Each number is 500 + 25 x the weight over its row's rms, rounded and kept within 0 to 999. Layers, rows and columns count from 0. Numbers have three digits each. The size before them is the row's rms in percent of the matrix's.

# v: layer 6 attention value, 192x192, rms 0.0757, rows 38-74, columns 96-191
# o: layer 6 attention output (transposed), 192x192, rms 0.0746, rows 38-74, columns 96-191
# q: layer 6 attention query, 192x192, rms 0.112, rows 64-95, columns 96-191
# k: layer 6 attention key, 192x192, rms 0.0952, rows 64-95, columns 96-191
v38 116:507452532460453527487507548452489531525513536484535515502440517479455504513497499508470480512486522462498485509463458516461482475499500486507492510503504510506525522539488442501499488542535486531523530481512508516497526436532484503484498507509497494494466554472478515485463523499550489452
o38 125:495495537532514524497541507496497557507484470512504518507476551468504507496517483513490470472473520522491514473506496497513495515494494475500475508502493480486510506472571490458477482531514526502527493545507490504480487510478502472511503503492521465520535488491506478512506497539506478502
v39 105:487504511479530487479488537484502466485533504477499427462503485508496523498499468499546503519516487497503535534526505471452468517498515493487478480479486529515485523498448518478490515508453527542460486552500478517512513491481501495495532465492514484522502501522462525521518474544545464519
o39 107:502482488523516449472513522481512485538477508474495473549500479528483475544512525491495520541483430549536487530484505488535457503506488489527515521500483520492512492489471519466496483460477422487483501520509471485504501481492532498512537552502490522543497514547492457453507506519506540494
v40 113:508487489483541488475549507454518455480524512498516484492491543510482536539515506495507503451501518500488488542478500478482496518506494489471503516466513496513495466474497492513483465535483512521501479534520515486520475493473491513481530511499543488502466536536490510519526495531565487477
o40 116:470531532510557535516504526516498501508489474467532528528461523568510435499518508476469493503483512520508471509508503471489488460484509460505518493527482500490517521518496512458519487485485442482559501536480481484512454492495537475541515521510482529533500519518522490476499503462501497489
v41 112:504503506525515489471526516488503491536516541498494475498533497524539515512499463466519514469509527516494450516430517521496506500531497541449484520481463487490501478512510513497468496509495498544488472533507473468518492514501513477510502499505538500461473477507492486505545436505519488527
o41 107:473484482540592505513452508527503478491494454486486502498503486544484481496502506436476527535513490500454492491513491502521485475488486494545486473494478511493513549525487525484549532460506455477551514497469493502523509494491542466548498541559469504519502503543520499496529502474504519502
v42 124:510501521473490529511459469507492434468524471503498477460506450491564520518454529479507501521517518487515542505519521505482520532422508530504477484503482485511502526531503513511495496528522507505531450448524506517495488484578499513530542505512496507497515486460519508541507540478525492476
o42 134:492486541484450447515557484472513459476542511484482509498539524505550500497502496480491490503472493491506481523502531512503513489471499505488469524495538504439492465498491518496531499549498482473483495522513474536511512486507510466471527495448495494552473519493471460510503503491508523510
v43 112:539499502497524505473479518482535519526482466499517486523469530523496465493509510507473504461510489519488492490443509502509466507563507513522504529488510503485469490486486526479480440444472471462523461495490546470486489520521514501476464519494506519518485485514474479506525515530516528450
o43 118:446501507479529540510475482556461545504477484504517556507472472523511460469513502484504475450500553519490520456473482479459517479510475451503539511509482506510487511560541505531532514505497493495519534512502494517522466482485512462576460476528508481475510515484518532505488514440511492468
v44 126:500511450469535519505508510527505481472519431513521547475518504503476506480534511528492497460512499493494541489585555502497493496488496473486492483541527492528479492495469548507506501490466511456514518484506544562471481491509465491473533506490526484509487488507508501509509526481482533435
o44 119:542494527439465523493552517448490467539561518483521557506484503491493501505483492503508493481502481507546453496508499494492501505494501503493502462506460523510523501514508501521532504483459487506468492496484526514533519511551467488469535477439509563499478493481487500504481487463472487499
v45 119:500512497498454464534525519461503464470494492493477497532515498458467504476520503508507501483498486463492518504520518514524480505499506473522451526547471509509513515499542479503479482543481516512489519551532470542508484471537526514516531487520540493515465485514488511467478474472466508497
o45 133:485493470523494503478538520491468503519547492526485503530550505472519494515474511497492519516486459501494482506490505489497482515510457479492480498498520522497542549490518504521535497475504508496544480497486521502502543484504522459534509566474517495433503482498529478484445516525494488529
v46 100:503485506471493513515534511475531492504506538496473517537537500490481495468502532453520511477535502486483526508439506487515489486500484535501494535500482541466522485489522466447460462509507483575497477540480509471459449482509537489525521507515488508489443493493495477486510455455488508540
o46 102:456531499524559519527460478534510514477497473499503513511509509484511536484496522447466483474506515503485505469525503506490467477477532438517500505496553496511494533488497504519549521514528513504543517460497482504545502497493561480576496526552460471403530485469565520530506512470497490477
v47 105:521530499483515486487483468503537455483503482499493478519528503540524519513496506489506513534545477518491441485486535553556466515531491525500501520478441502488502524498523527472475456484480508512512447485497486497524492476488513489544483493500500491494501470543514494489530489482537472490
o47 096:483509497515503518533476503544458469484522504464521491481546512534511495469512506486494494492478496498441485499490512498482518503515506470504515524509508512500475489554526519553519533503502487467542487479480562500500564540467495513532445491530460525480474494487489477461476493509505543485
v48 109:497522470501491508532518472495471501484492487508539519587506491489504479480482539502553501537499556507489474487494519520562500532489486484504510495497484504522508496476500517521507505492478479418521488449508485469489502483523485504542505482507480501473476477514536472502486544454459526518
o48 104:478517525476472531548483504482510528468537496509504482474543510466544515483477490487482466449493561466514507494512465531445516507473534498479490514519482452523506493507496493532531501544492555491474481471510503493470480495487510519525512464514470493497458498489490536523476501485472482487
v49 102:538534467511511510499543492536465492507513501528523464499474510513492522449496472508502517473501542504477501505496509527470484497522495507493521513530517530507487482442467502508466560469474516455480514504502525499478542504514500490499477487490523513456510448507487485463489513491462550532
o49 104:467498481464529529470439475491530501535486476518491516496503476474511482506491513473476524488507516508409497465517486509504495506513515495499468466501472473515515532500485499529598524482499488513505519497495501488505485497530524499551535508565482523474515519476557540468521499471501510471
v50 106:534457504463486508506524546497525474483524536501505532502476504514489524533495450462460491490509505482510570500490465519463537474503480477490515487521469536505507513501484553487512527470512490531466443459491506503503545460465502498489481520491541497477492518484463506498511535446495496527
o50 105:508475535480498549484497512563485485527471461504508488518500474462486491518486505477493486508507494514522504475544513534518502490521554527524508527489495506483506486470465513486459510478497459529505511493492502494493484517495515488512525546547532484466492481490516443476530489479525446475
v51 121:502499505546450517480460494503489556510481480500501531533515491469493491496505467504446486488479511503496494453451483511499512483512506523504465519524501494481487471475509449487494512517507497527549550531506499463547567548515513500457454535503504519490496461472520515541510476492500490492
o51 130:481474472521484498431493490491499545526483491509525521490490468516518476485488482529511510518501518490502448446496476487510537516488483507533467474513471516454497531504498502501517526472528545497475496520438501528503493475534505486485493498498559487515512493515488490496492496468492497525
v52 118:515536486547544473490475500477489517513474424499481493543492502521493444521506533505513510491509459513498484512493494465533508520534495517535485520518520516462498498482485517486492476461498504487538487511524522478510460557465475528490487516508469510571507499567514500498502500517496514496
o52 121:466533464503477541509461480557455509511470502491548532507497491546510464523476481505556496498522489497500523478485476491452517501519484468472556533524545506502483487537515507556522500469504496488500512508508501501500514484503504513505450452498486483492497527554522527484469501493533521495
v53 111:484469509451479517528489495496504488527502481491509522523453490485463500515526524531520500535467546500511469488518503468511495532488495499501490499469513493524486467506491475518512493527489500507541540504450461499498483521505480493512510460484500503490512464461479520520497472511553456503
o53 118:495519522528497477457524517439514519481458524493511473561477491515483503500524480493493500520491515528499494479485493469504495484477491504513476455497502532476477476500524489468530476479545492485491514545507505482470496492513484530471507515463493542552489497524477493537511498567488519521
v54 109:502523533509493475523438518494511537548497504506511498558484484503533510532474450493485488567483488492527482474488461525480515494513512527489494478489497481506492508498510506467535492460539475499519519475475450448520498509520515485517503543494476484494493499496488508525505451482508507481
o54 114:504482504541477469522564527540442499468516526486476487487500490515510481489524458510525459479489510479531512495502489495471512523512514526510508522528506486512493500514524504498443488521490491487492480498507493517503544506420481499471492496527554470551509486547454476520486504520537527537
v55 113:494510497448476483517513443507503466528497540501508507494503525470546528452512547502463506507478522508495487474496513521510456521457501520418497484516474489492506478494529439545510483516498501498508516472499494492462505466511485494523470517490517487483522504472538488480491436484520546523
o55 111:540504492502498501491525495447502460464537501497499513455489523497489542476522500449481529501517543493532479487530538485495529510488500516486452485521474474487495551499529477492520554501508570513502482480508546487495517497538498517507505495505481502506557500447451517506496490505474490500
v56 105:513504504489516546503479458518523529518549490530538522463505461495478543452539483500500499482471510517501483483498482518469475501508497506464503493490512520488494479489511485496514526489485477538508516504445494440465474520532512478474496542500469499450468477466521499516510430457461479494
o56 107:499526517503521470511522511479513492504514513463513526475462492492453489482537461521472471493498530510565478453508509470497492463468527502505497476485516506547512549484505512504490510496495525480494476472506480511540512511480503505481528489554511514503537476495491476515492483466476510510
v57 110:460500482487492474538507498504511474517496492501515503539501509499477498477530543534528493531453518513501478487506485503522472534500492502484510481468515493504487488490464482508513477501457497521537528533497496493505451492510467507491518498480503483501497502484475500519510483508503470511
o57 097:489541530503510509514517526450471503489500503489512514515474503514492491490509497500469494489489510534599508496496451458497495489501499495477494505495501511508493490490529491494464443484496529516515505501496504497483481504490493546489503498494513534491484487509473489491490485531459491542
v58 104:506474507490502501471515527485475507510518518496490475450514517473510494502491515482500512488465542497500467507486490491477574503527522528469522501484509484473487476515479518515492512525506508506468448431471544490471511542531516516497497501504526516456489486452485491516508478520530490518
o58 096:510481524551538504511451483530557496479444465543504493514474486528466480511521501460483531507524510496490529498480497515505504453509461529522501483469485505458502483491491506453524518466533448500530542529532456508550458493483518457491522537523499458496493509514535563543553519493483503511
v59 112:474506459496505489491511449498502443452480469507521493486468521485473506449493542497502506497534504504505497513539508485537460446463496464535479501507488516529530500510491500498499514527446512464488506485558485524520534461503483505498487505493542479522523518500502519496482549513538511488
o59 105:509498487474478526489550517437516484502527504485507496475555527470475514509498524514527499498501482523505455519536529506531520517514499494474503499511444483477510476519519506499486501558496509470486506504504563493465506477545491501484497504465482556513498508457466453442477499503474478470
v60 082:478482499478420517495477500486505524489490521521511566508533499515511504533512475514540482484534513489489514472489498474551508515493486478506536528505453481534504519534515493492481452480521493515508550502527518475546534467500524486498503488487489510511447511551511521522481507466481512531
o60 077:461496530477502522509473512531509543484516488433493501500511500507527550492462483527452462484496513495381485488496491483486513534496572463502470498504523502490476502527501509498525526506492482471468497519481502512485489536485496536501485506540480545454453504468500468507492508476506501491
v61 121:462487474507518528461455473554541569538471504515511504503515493489533409489527512452450502510464457507517537508503477482481507475495508479504483497526519502501498489500516513518523506477496497483528522466479503497438510510517482492491459517477474511531502506456503489503496503495458488493
o61 124:515499519480469464490521459496512521490494524510517520502461466476457487500529502506534522494542499488487512486481479509526532470517517509487504481520525516525463486468532464480467484520497550516457520498512519486507465489533451536490497454510496499485523481474474495535535486485472468493
v62 124:537501513470446506499488546461504461493495494491515478536473507515436519465511548505515500556497505495496490508477491540497468516505488493512508502473484495484512519536454489470496470484472496525511521486550508528479464474541491516517528490491503496545503503496451497486504477525546496502
o62 135:465528518537504530522479500503465533474488484489506520508516557464504519511499489515474477456481501525498534454472510491496515489509487479493508527497525479504503473488586515533488477511525488501531504500518495526439517519447525481510484523526481508452478472453508508502487516553502517492
v63 090:504519476464506510555500462493495478493497482498513529580475498518494506483519542517551486529524536525472465487474553537522505541502491523481478509498512500536498510497516486543480503480501465460517485478528482495488453476501481527534491481501477513490496466498525461495510482476502544508
o63 090:479515494508500511535459476489500503479528519571528505502508533498553515486487487457478511454488551446504509472515481497459506505468436475490469503516502461503542503507516498553563507523493544490508490476489494489483502490499513457553503461493476497503476519489494529556486518494489492498
q64 128:477481541485539501496458494477545489486517497506475460483553490460531495478492483498473507560511522475485519511534502491472503527435516518472465469506427525499527541531520515501534541543502498514514477466502464495492497519507533505519555520533472502494512512462534533528498505463498520493
k64 110:515512487518515500510496503495503474520491496586508495479490534509534504507493490532517563503511546428465498509496533519503520468479405531482533526479475498477549521482502471486510494528507529491476477506458475491491512473516505426519496498492502486495471496518540557532492499494489515502
q65 117:458475559446478486505541474480532506511535504498483550526558513457530507527476480538474500527488504499509469502544501495500540496477516541474464492496494507503491516522542490472529501542525484528500496502497477530516487511513509472490549504493480500462474516458509510505495507453487482478
k65 128:530508504501477505492515488490531507509511488546511505507478496462538539506494503519476517503513510482449542515497545530499504509476455516520461501504484555486551477474497496489499511557488541475455496510509524508519516438551450419502517520516512487488446491481536516489501515502506536472
q66 113:497496512558463519543483540543529544487450485484560577523503444545499460489492462479504482470538504502491496489496519539528509452473490516510548516533464479506489509506504544485491493446491486498517524492493491506463485518487505501510440485498500524536491538541526503516515525459480508479
k66 126:485458494505590498468486500519517534477471502474557508509488485534507454485499501476463520435512518477479483521485481523480545482522545454541497543511507464477492491532477519496451509493502469475491495502501530500527467521495441520522484495500506521472472507521513536530522499520540512469
q67 112:499543456532532477514467479486516508456459502494495489482489488520463513516494537444523492493538497520489489538505505504511461450506497501500523534510516484503466529454496491517479509458495497495523552491478497487470521501491516527521447503489481490469548484511498478493512474503484502489
k67 129:500490496470543494517458484526504473478484528445457492449516501514499504461494520447485561487520423504512474476476515505487480492491525474501518507484536505475472489540485525491488491488506473538529491486480523516493494521494535528536473508537494510491576500502489529491523481489532486534
q68 130:543512478524504541483487492515487479496499476505524489487472505524452494511527463484467484480510535491497517472483512468483489480479499488455489485500470472491525478469556498499490504512505519499554523449524499510523505501497488505487497510508485495490507474433485512518490500514460482509
k68 128:524497453470480502538518493493504473480494501486523525444485518495471507475526485512454485490511534510504472474487498563498515452523539504461511487493487458529465475472491487514516511477487491484509516461489519498467497508491521519520482565498511513517481503473476474489500475493511529497
q69 151:512517481529521488532499515474438448496522455512493437464524503483547494518487496526493490520480526503499505522494486509506509494488502524491505526494485466500496521464467458511471491533455512524481496489503501507492528492472559512495457492497516490494461485458477483489502479491514492524
k69 131:493515491500504504545512516499513472488532498436484460522507478505527488476481529514502451540477507496546499492493502549492499501481591496480494475471468513510489478496495498512525525527487536468494482489510458500473501487483557581462507504523512480518508480512516453500483514546485495530
q70 120:493508472542487517497473471506485522494495470491545502504490476513483453507505523493499509487490514505494553500461446468513497491479490485509488504494506518518502534522519487546497507407521512535502512495498513477480482501502480525533513510509526524516481524502525489506508528515502508530
k70 139:493527511500514448488497462504487508524471470534528497552481530543513458494511491516507532525483522486481470465484519473514525517535509505502479525494543504500478515504536462561485479427481530467524491509452523507524471521506481533516488467496481517498476460493489484514497493530488490512
q71 125:528519504527484471460535540530478510506532545506466464486520536444518558485464476503495513500478511490504477506499523497491491537532502546478488491511500469492501511494449490533508475501520497523477450521486502516526523503522518495463542512513550469464504515507462518494510510529496506506
k71 126:536502482530429490500519517493468495490517519527492493504484520445500517514514495513513488527491482492578527537502505480475512573489470527507504460525500479459519481485488501495521516524519533498475508504537482496502520506500533444496513526474528428487494502505479516494456446497465502544
q72 128:477545470536519511496522499499462525525497503513474449545508498517518463494469492495549500483494504513501513479459455498497498502548493466512493518515519501501484480462472520521470462499473496512493503516502524486487481483487497506511452478487520502475476451524496471471499496540487503508
k72 121:482517494488492504505514537487482522487521460407518496536518474506476499512510532507512464508475460530525487495492478491516509508511560470547494484480532510532467487518500488507493480492492515500515516505529498502522501491456541587473483485494523535508481491497467455491490503520505447517
q73 120:500514508469502506510509505463498481516432559512515521518466506498481501512546510534533506490499499493519499501512524510498506472545485465498513505509530488473525473466469492438482463523456494474480522518511497497487455485476500483478471449482484485515515501520447491512515477492500484486
k73 109:501504485472492549506494499487527538509519494440484504474487487524470522518485488492501422467494495576623492492527486496478462491473519491498541513475501483538476478506470524464475506496504500514517511512530492507492509491493456522449519481450469506563512505512475456453484502488518483489
q74 135:470514493466528472517473436500552497494527511509521525531526508523542488510518520501475497499500494490510496496557492504519514510453504494498470495476521514533493523514517505500513556513510519446490507480506487502483516499514490529509541511498475488486553528484571497486500541489509500479
k74 131:485518498471490481527515442487537498507515476506470506500505476530520522505460490509498488485533489504417498515494520504539514504483535521483462582506504547516478514513524487513451513505499516488470513503477501492476480498518470527534502493553436537506521492494516452473487518452482553473
q75 138:492516487460489502487480466463516495541493520505498453494482449533493495482517514528540503534509512517503490537556533452483492507519506493488507511508510538490517515481461508484486505469451478510456482503511470480504521467503493540481506515492502504537509504542494480453495489482509524505
k75 142:506512493486531465507496474506513513505492515450504493494532518500463497552512478574500482523472450555517538467535511460474474511464557522491522484486517526509463505464491506477549536518526534534482508520466491522539514505506511539441530500513450516565507507559483493463473502476487507513
q76 129:496501501479480492535481436475517498503503471525542505523508507484525500527522519538500491536513513482511481467561520474525500504463492536463457495487540502506518522485497460510507516523489488513481503524488480528538501495504505507494543504493474491514466521476504479502513499459526479462
k76 117:491521483506494474497500441504550500500540506520493472480498488524517519518498486539451467494487512525560535498539524474508515484478529530484478538481508529529473484441513498486478552519489552471460503475485493517492498477511484551475533506512452510541504473492525464453488522495476540510
q77 140:492465582482473454517495498534497521524510515488497499493471514550503477458503471528494509476483519495483502525513471505473493519473517465512529491535478484539505471543543505513518479495483482507493465488519473493471457532451481497472493477522524502563448491507481520494525509507518499487
k77 107:509486519510531495511482534510446506496489510572517519479477534491519487511527511514519526516487530458433494502476492472471503528494419490466517486507498500469527538494480480512524487461517476511497501510488523514503483521481483440508509484515507496481455538524508569578528535528510478519
q78 122:513507482481543488488525530455527483474467488485440459491535487485508527522475541493482494493482463535508517501469511533544470462524521518530511511483509523488478474464482500485479460551483492514493493517497500512496497489499520520493512522492493510504500479516453478472510464506508515482
k78 119:458491540505507508493474498481503482496504516454467477501510487464470504491503512484545499525491450531450513506507498475495453483496543476517500428472480540503503492507494533462546496544493453524522498512522460505521537488508562520492492490510503538528544486495508497494513488532515490499
q79 115:506474516468513550525500470542532503503486490496535566481523481520493490531522443511497493436520535477487510459494522549484555474459504484468495505510479461489499499504524501488489512541479504513497519500499475496488493499529502496486505484504491503476507517451521515523521501466511507476
k79 121:515492469473516529515512529477527519482448507486524501461494508523512492489472487515438453464544551509448509516515509556493536449478551493486552517498455491504536493477464514488487533538493487458484507441497508517495518478468483497489446510510457502503476480499498502507480499467503542464
q80 126:473508470509548475544492445509520513473497480508511524469550496530542498516511477505445497497547480497501507482541506530528523490454502503505476522496549468558484513506542518508478563530510509476485476488499501518464521500465500498536501519494504478459515531474547479491504531493528506455
k80 114:443500510485492488515500493491521499473499516457491472513515462526544518489456525477479462485529481481450475524470508526526519487484593474475507565516475496510469519509515490497459517529493504486494513488495505501480486489490504559523476523566472516477546474492526469466492507503506545503
q81 135:502508522511529507519460516478490523533519469511502492555521520477495486524519545444520500500503502500499485490503478526513467496482492459510473481511456503551502505512501497522517479503455496497545479487516520431473479528519541508513535488518492513487490488504555488502481487489498480470
k81 148:505490508475515518505542520508515480502539468570465516496482498527494505507519503525541538490545539488466486520486469520533494513515430449516476516472507548552508525465521508527466494458476522469523482493487512509482480503499505469538519430494511501474475480515504492526499540488471477524
q82 104:524540505523507467542495447516511474510544444515492484464496483558561530522530480524503487502482521506491526506536531509463548530467501522476487519485527500481515524492524476493484575504490525502474528517487475543508491466505510495485506499502483485501522498462503492511516503478486493524
k82 097:485527451487505490518514488457527488473513503452510487500531491498541498489473491537450434504506510508541478501518520494512495503465605520469509550494487477510467500480469481509479539551486533484468486476482483495476500511481531549475492511506465486515488497483517466469457506508480527461
q83 133:470469523461506442514450489503570480475466507486504509503440510543469516503504536550490524545493491488486515544517507484489487481478509475504531489532521535520505510512501489490531518485469475507484494518485459533479456527491460503496513483523481534618501525555486530511527526507538545514
k83 104:496493515531541502491455482508470487539474525589504495470507525503514476510516487495534558511487522483456504494505521457479464488498393500470519496482505501448556534515507486497521485480524485511509502523477510490506507507491471436509507486497462503506492513530525557541535495516502486502
q84 123:488538492519509535488538478489496511518494497528458540524519511495530470517508449469536510441533517472518485473489460514513534486488471492497481524502523478504506483484511526504479471527494501499485532492514494511521469493505457474547479494461500479412477485468523495495499509488484478486
k84 100:503506464470473511501524514502502540463512489435516500522518449510489513494470518479469451480512481542585495505491517541537530483514575502529489534515507491536452480495490491491448494500478524482502516492510541517495500473496500544505480521504530519479509482468469414483484507493499505487
q85 108:470524507528508515529468519514525552507451510495542524540473470562461463507506488440544499458513507498482528489441490506528482430522487467536518516538511500521502489489509501526492438459478479500505540516511510467461482505497467510508449467488504534532470505526505485511532510518492516480
k85 120:490490479513553508485468511523478512488443491506538513482506513526473450499514536499515545475500515506500478487503482483471515470504469450531519522473533485473514517510488509501461463436484482497549507501497521526548476524476474518515478450496489534508466487501462527553550490532526443528
q86 125:522499541426481502454538516484501465467496522483506518476492496466504546517481460531470489498485513483495508496502491486482516485473514526480507492492516518524508471452526492532518487531493496531429489482500449505536521512493504497454531511490531499487447483456460504504519519479524499482
k86 127:525533478505453507525480499508492496534504496547510505482499513473469480504501498527506511516465544506444537485509526512466509493498510550453513426509506501471529498472468498490555512511508476471505510483532508536507506489546477495473544521530486490517428502460505554544494501532480527522
q87 124:502507449534535469534461462494511486457491505502479430476515508512529523475553507509490504515553478495499540526532536487532482537495493470454517503481515474535472511466517534508479505485494517514506479434491510503417532496466532515541479493506515466494558509504482482495516505504532494472
k87 123:500509511486500474521497475488509481495504521459472479460478504537498554488472514497486466486486485493543452520460468516509473501501565516491538548500488463498451529548501472486474530525522490497520508523506474486475481515486521553494466509534475487492579510508498499450497490551485502543
q88 132:498526477497459538537521483507485480506496546489495494535491489534506452479491434517491480460498543526518477471475498507478511512526493493470498531486520466500504494501477534501451506493486518481501497507518499526503520472482531522491443492476528457460537503510470498475499502462478492524
k88 108:504525477477508496510523503494491509490522470412511495507490463520494512504496500512490436478502476543517497515499476537517519499509611478509513496506496490530434465500489496512506517494476510504483527490515492490487496487482496621466478521522497524526512497503485427459469499499507524491
q89 113:479505458521520508518463474523467493522485499503565502521436506548495460497510461493521508485510511499486470511503489492464516439510501468472476520513570474546500516469518480526485466452498501502501463463507498504462515504458508518530474500528511522522486505526507502498485509523479516518
k89 128:477539477486502508519484552535485524507505494475516506525495480548457484519476489501478516516501519499446490468455471518463488506518493457476506499512546502523493496475501491535503507424494512504542554491488508477509486515478468526471469489537463551518497455507488517509511483537510492557
q90 119:491507490519488481524464492486557480504504511491530464484479478494496495477520501535483481500462490529497518522495549481496509479487520502516499506543521494467518488493445473480487486532434507492474518561520494514471470470493503536457477486514498508592503522503494497486512510541484511518
k90 136:453547498512530489516520487478475508507487533460523466513491534532510500538476497538538466538469512516516506469537471477491478488467537491479507471433525490471503493485512507502537495529536505495487518491515441479521512510472482542455520476456447534568507495530496492467508480547506520489
q91 126:530477507482486523507512498519436469512481519488519551490469505500477540512514487522517495501533514479506460517517483506495517543515498474479529487514483473534497517547478534506495542468484496502493455487508493465535540516489504497466499484501513485495527509529527509470453529454522508505
k91 135:534465502474500502485536520505508534534536518488475487476476488531473485519514458518489483492510502525456504530512485530467498522511533502457517512555485491520484500483505499507509520471521510500484510472504517520454495512497483502510493517536475453494525527539483501487465511471483521496
q92 138:501522506512545484487485531488509490477477444511466495501512528453498496498469490451489540486473512482486494520485485531477462425465483542511507496500482528512512539457501482516538458513500486493510497486492495501535475518479509495529532538508499519497467462503487555535508473504472504498
k92 108:509515489545526505516465523509473484510488511592514488484516506498496496482501525467522567519517532467528509486489534478503503489520388500494501503465507504465556500487494493482484472482487508509506492514467502515507513493527532409548507476483524484489465479491511519543529475487507489562
q93 116:498449488519496484512466535498562466489551484498471441476480515480454549471460491510466523528493516478500475522520526451511462520524499519490501483503491500483511512554470483543502496542505495494487441536497499510490546502513505478478505504502529508534510514493484522515513509546513498504
k93 104:503507511575504482478494512528460461514463542563498483481523529489541497509516509490521532539483491466553526515513487492521499495487405546487507471503469455443549504482526486469523476512541520508496523505504448478507521532485509473521506489469486464523522527509513524502525460522506504539
q94 115:559491528437474532449507490481499457474509505479457527463513487473470568530508485475501475472487507498483491525467525503481532516541516502505501507488443498492501509509537490526490500535516516536511511501538498499531519508548525502476494516488521502429505470423479510499496480476471464464
k94 121:527500472475472512503559515495494481501487495513504504452512511451514495461488516524480521481514526491423532489505503553495518494468538539479531420505475475458527463472477499503553508538501458497510487459492522511500508511531510465479503530498530446462481504442481514516497495519507507493
q95 136:494459519492485474515520492481543528513530477503472537493514529498461581559507485508490510481491520515496507492505523460533494501507501490491496487514524490506477476516566491524517472548518496520506481532510529509477468509508439454493508476487507515486468475437501492518526510533513483444
k95 128:512473524507475502478521500490495517475476548554522518481495546445505515505517543501462527507509485467492511489506496509511497498490423493514474486496487486466559508492504473463483471507511486475518521495527532515516506508503453414513514494469487468475493523465480547495518525518520474494
v64 127:519478519474490501523512501510488466520492509515501503508529510511491519495503458496528496493520503500508497480515521463506509533491501490495523499488536505504492485513501527465485454475497492529525509514487534501486444506490477507476534484498452505542456452538481479504499485459513532484
o64 110:454505490461516513523472566499480469483454519502524558540477516485535505523513509478472515491520496516411500469495479514486476492493508503482513499513545521496502527488495511539553484459468423466497524479492441512492506475493521497504511518507477557464497498499525552498490535490512530546
v65 115:540480506531543504483515495494495498494517468502472509465440519498493544499505490475523493491501508540507454497507515565538486476480492508495532494494490512486510494522501491498502540526465511465464434473446468515551507479507511499472506516507475521465510446513512484486471527498461485490
o65 121:536503508475532499496499519479552477491429479503470481505537513466518485494528476480522548505475520478474494523510511547476540489495460525530510490480476521513509511526458536505486493492530547510529483495512497495457513507545584515471500440500482526510540506555503523483495461491485514447
v66 103:531491478514508478564478511463505488480479466498455562478500508554478498477500490483466485505492499528502552538535521525482492490503492480527488511513512479538507536520474520496506523480539515489509473484502513549541525544435501505507493506507462502552494490509526479483474556464475526554
o66 092:503458483432464522468484514509508443544473503502493489505513501445512507562483515533541545518510477476401504473490494520493532547494485484477503474526495552481502451503471485558539505502501446505497500466491494508470553511529524504489471479511495535509509501516504524508477499499508483476
v67 107:495489557522474505523517483538481445498491499517502473522439531500403493524507517539510491504460514522492462516529475553442523507507496476500504497515491496482503513519481495486495531526478488479492521500549480499492480488520505514502500485510512514483508492500465522459491468521454495524
o67 109:457496471553516498467486486482539535519495475520533501528485506478516492510468499462506501501524502482556501495499507509507502459521497532535513527463516477514493488498520546471503476483518490468537493527516468493475468505557525508461507455535478517501483510564523500498538505542524485515
v68 108:487529542512477443474538533493502492471505527491548470527504519482466531567467532506505507509473498498501487545493499503519551471536500556531513503529506486479497487465518485483512497536529530469456470526489500470518522484465505504548467497509535506444503525486475469507505524516458518516
o68 113:513487516552492499479521511564503489521495490540499445494536484499521469454480508455508541511505496469455508479505502499558487504535492512533469506496436499474510520492462513503496508507544508525534493511507479482553481482528484497509462525514507460504484518538524503506500512570504475483
v69 111:474532495540474506462487538543491497464462493489501530557531503495497499492507539496537515524469512496503468505533502525497482504463495502517495503527483479512502499488461472479493513521480498535531539486535489456505513511455508510515536488501538511495509467523527516515501482497552485517
o69 115:506506480541522484480507529438531487500502527492513484482508511491525464501471498496509493507490489459487485522488491503487508542545512531539503477504498477475513494508510509496549477518526484483456491491489571504487483504509472484495483509485470519470469509477489524509549497526508533518
v70 123:493507524524553536500456488517503548507481485491501492493499517515485502495465495482514484502504505492508453517496481521460437484459506496476487496495478491527481549503486470519506506482480495511528502484482446509524519513485504502518504456505452476507514498539558500497487515478545455480
o70 125:502461482500499484525538498417525503488491539463509502478486479513504485492511503545521495536467509509508481530487496525502491528479490473474532498510505508499488492547512487496513504554489511491480459499490543488464505510478489495494514458502481489580534523554430484483497484500512515465
v71 112:480480548518493499485509499512467502567522552490541426552436522512478493528506492498554496515494522512496505499459472487481480513515501483486541494529507553511492493487481528462483477487474504473522536496504493513451518460516470488455485480483480505474508483567477503502480518480450503510
o71 108:448539525509524524481476537519483546475461495537473523519508500476517520507478500453499508492513524546525530471517499505522453479496474488515492545488497473516491523503502525446471494478479520461464495533518484482459443491545531516525531463535493512513513518520513503455543486509513510497
v72 114:537516527511509507449523458535481477520470520512509482460461490539512547508502502493528503512476514535506539520513514506538469484482498493540520507500527509468511479531503504474483531486527502481493505495525486517511484504490484498474473500487484518510538476526447488502499495523477526490
o72 106:473499507468511507481476532547551460504446497492496519514513502460489507513505490469522545484501505480406512482524552517518510514511494542538506510500504477472493496542499544541520491467503487483504524499511458516479501515560496485472479464502477560507514534480535537483533484506518520500
v73 104:523568476524524473519518480526524540492482485509520513475519523492505514526466477476429479499512503490502472503510475547477512488500513508492467511498497447471469499438530479553507531497487498535506537500482480454567539525561521478533492496490475496520521494437523494483513423517543487478
o73 099:513469498522484471495507475493507485495539527507522494459496464520480493435555491526503536542492505460432468492484505497498531481493493496460474445532509494486492499537527491517574487568514507521527484481469498526525527493451465480488516489522545520510537490519455507515498511515474515516
v74 105:495504531494513529514497508524514526492493453513495489510482507507486542537508471513535483474523506450495489505493514503460513464431524466529480510496529514525512477502531469494484514560485510552472527535466456506526535497507513490502510443499508518481502498445523486500476489523504464466
o74 113:477469499495520463473503504439533514505499511519474456500527498467554490481502500501479531547474457514501441549495502531548479510482487505540494474488509544498537512489470515493532509517515524484514499502485493479483469479510544477472539465464508513519510486527506451517507494492493505488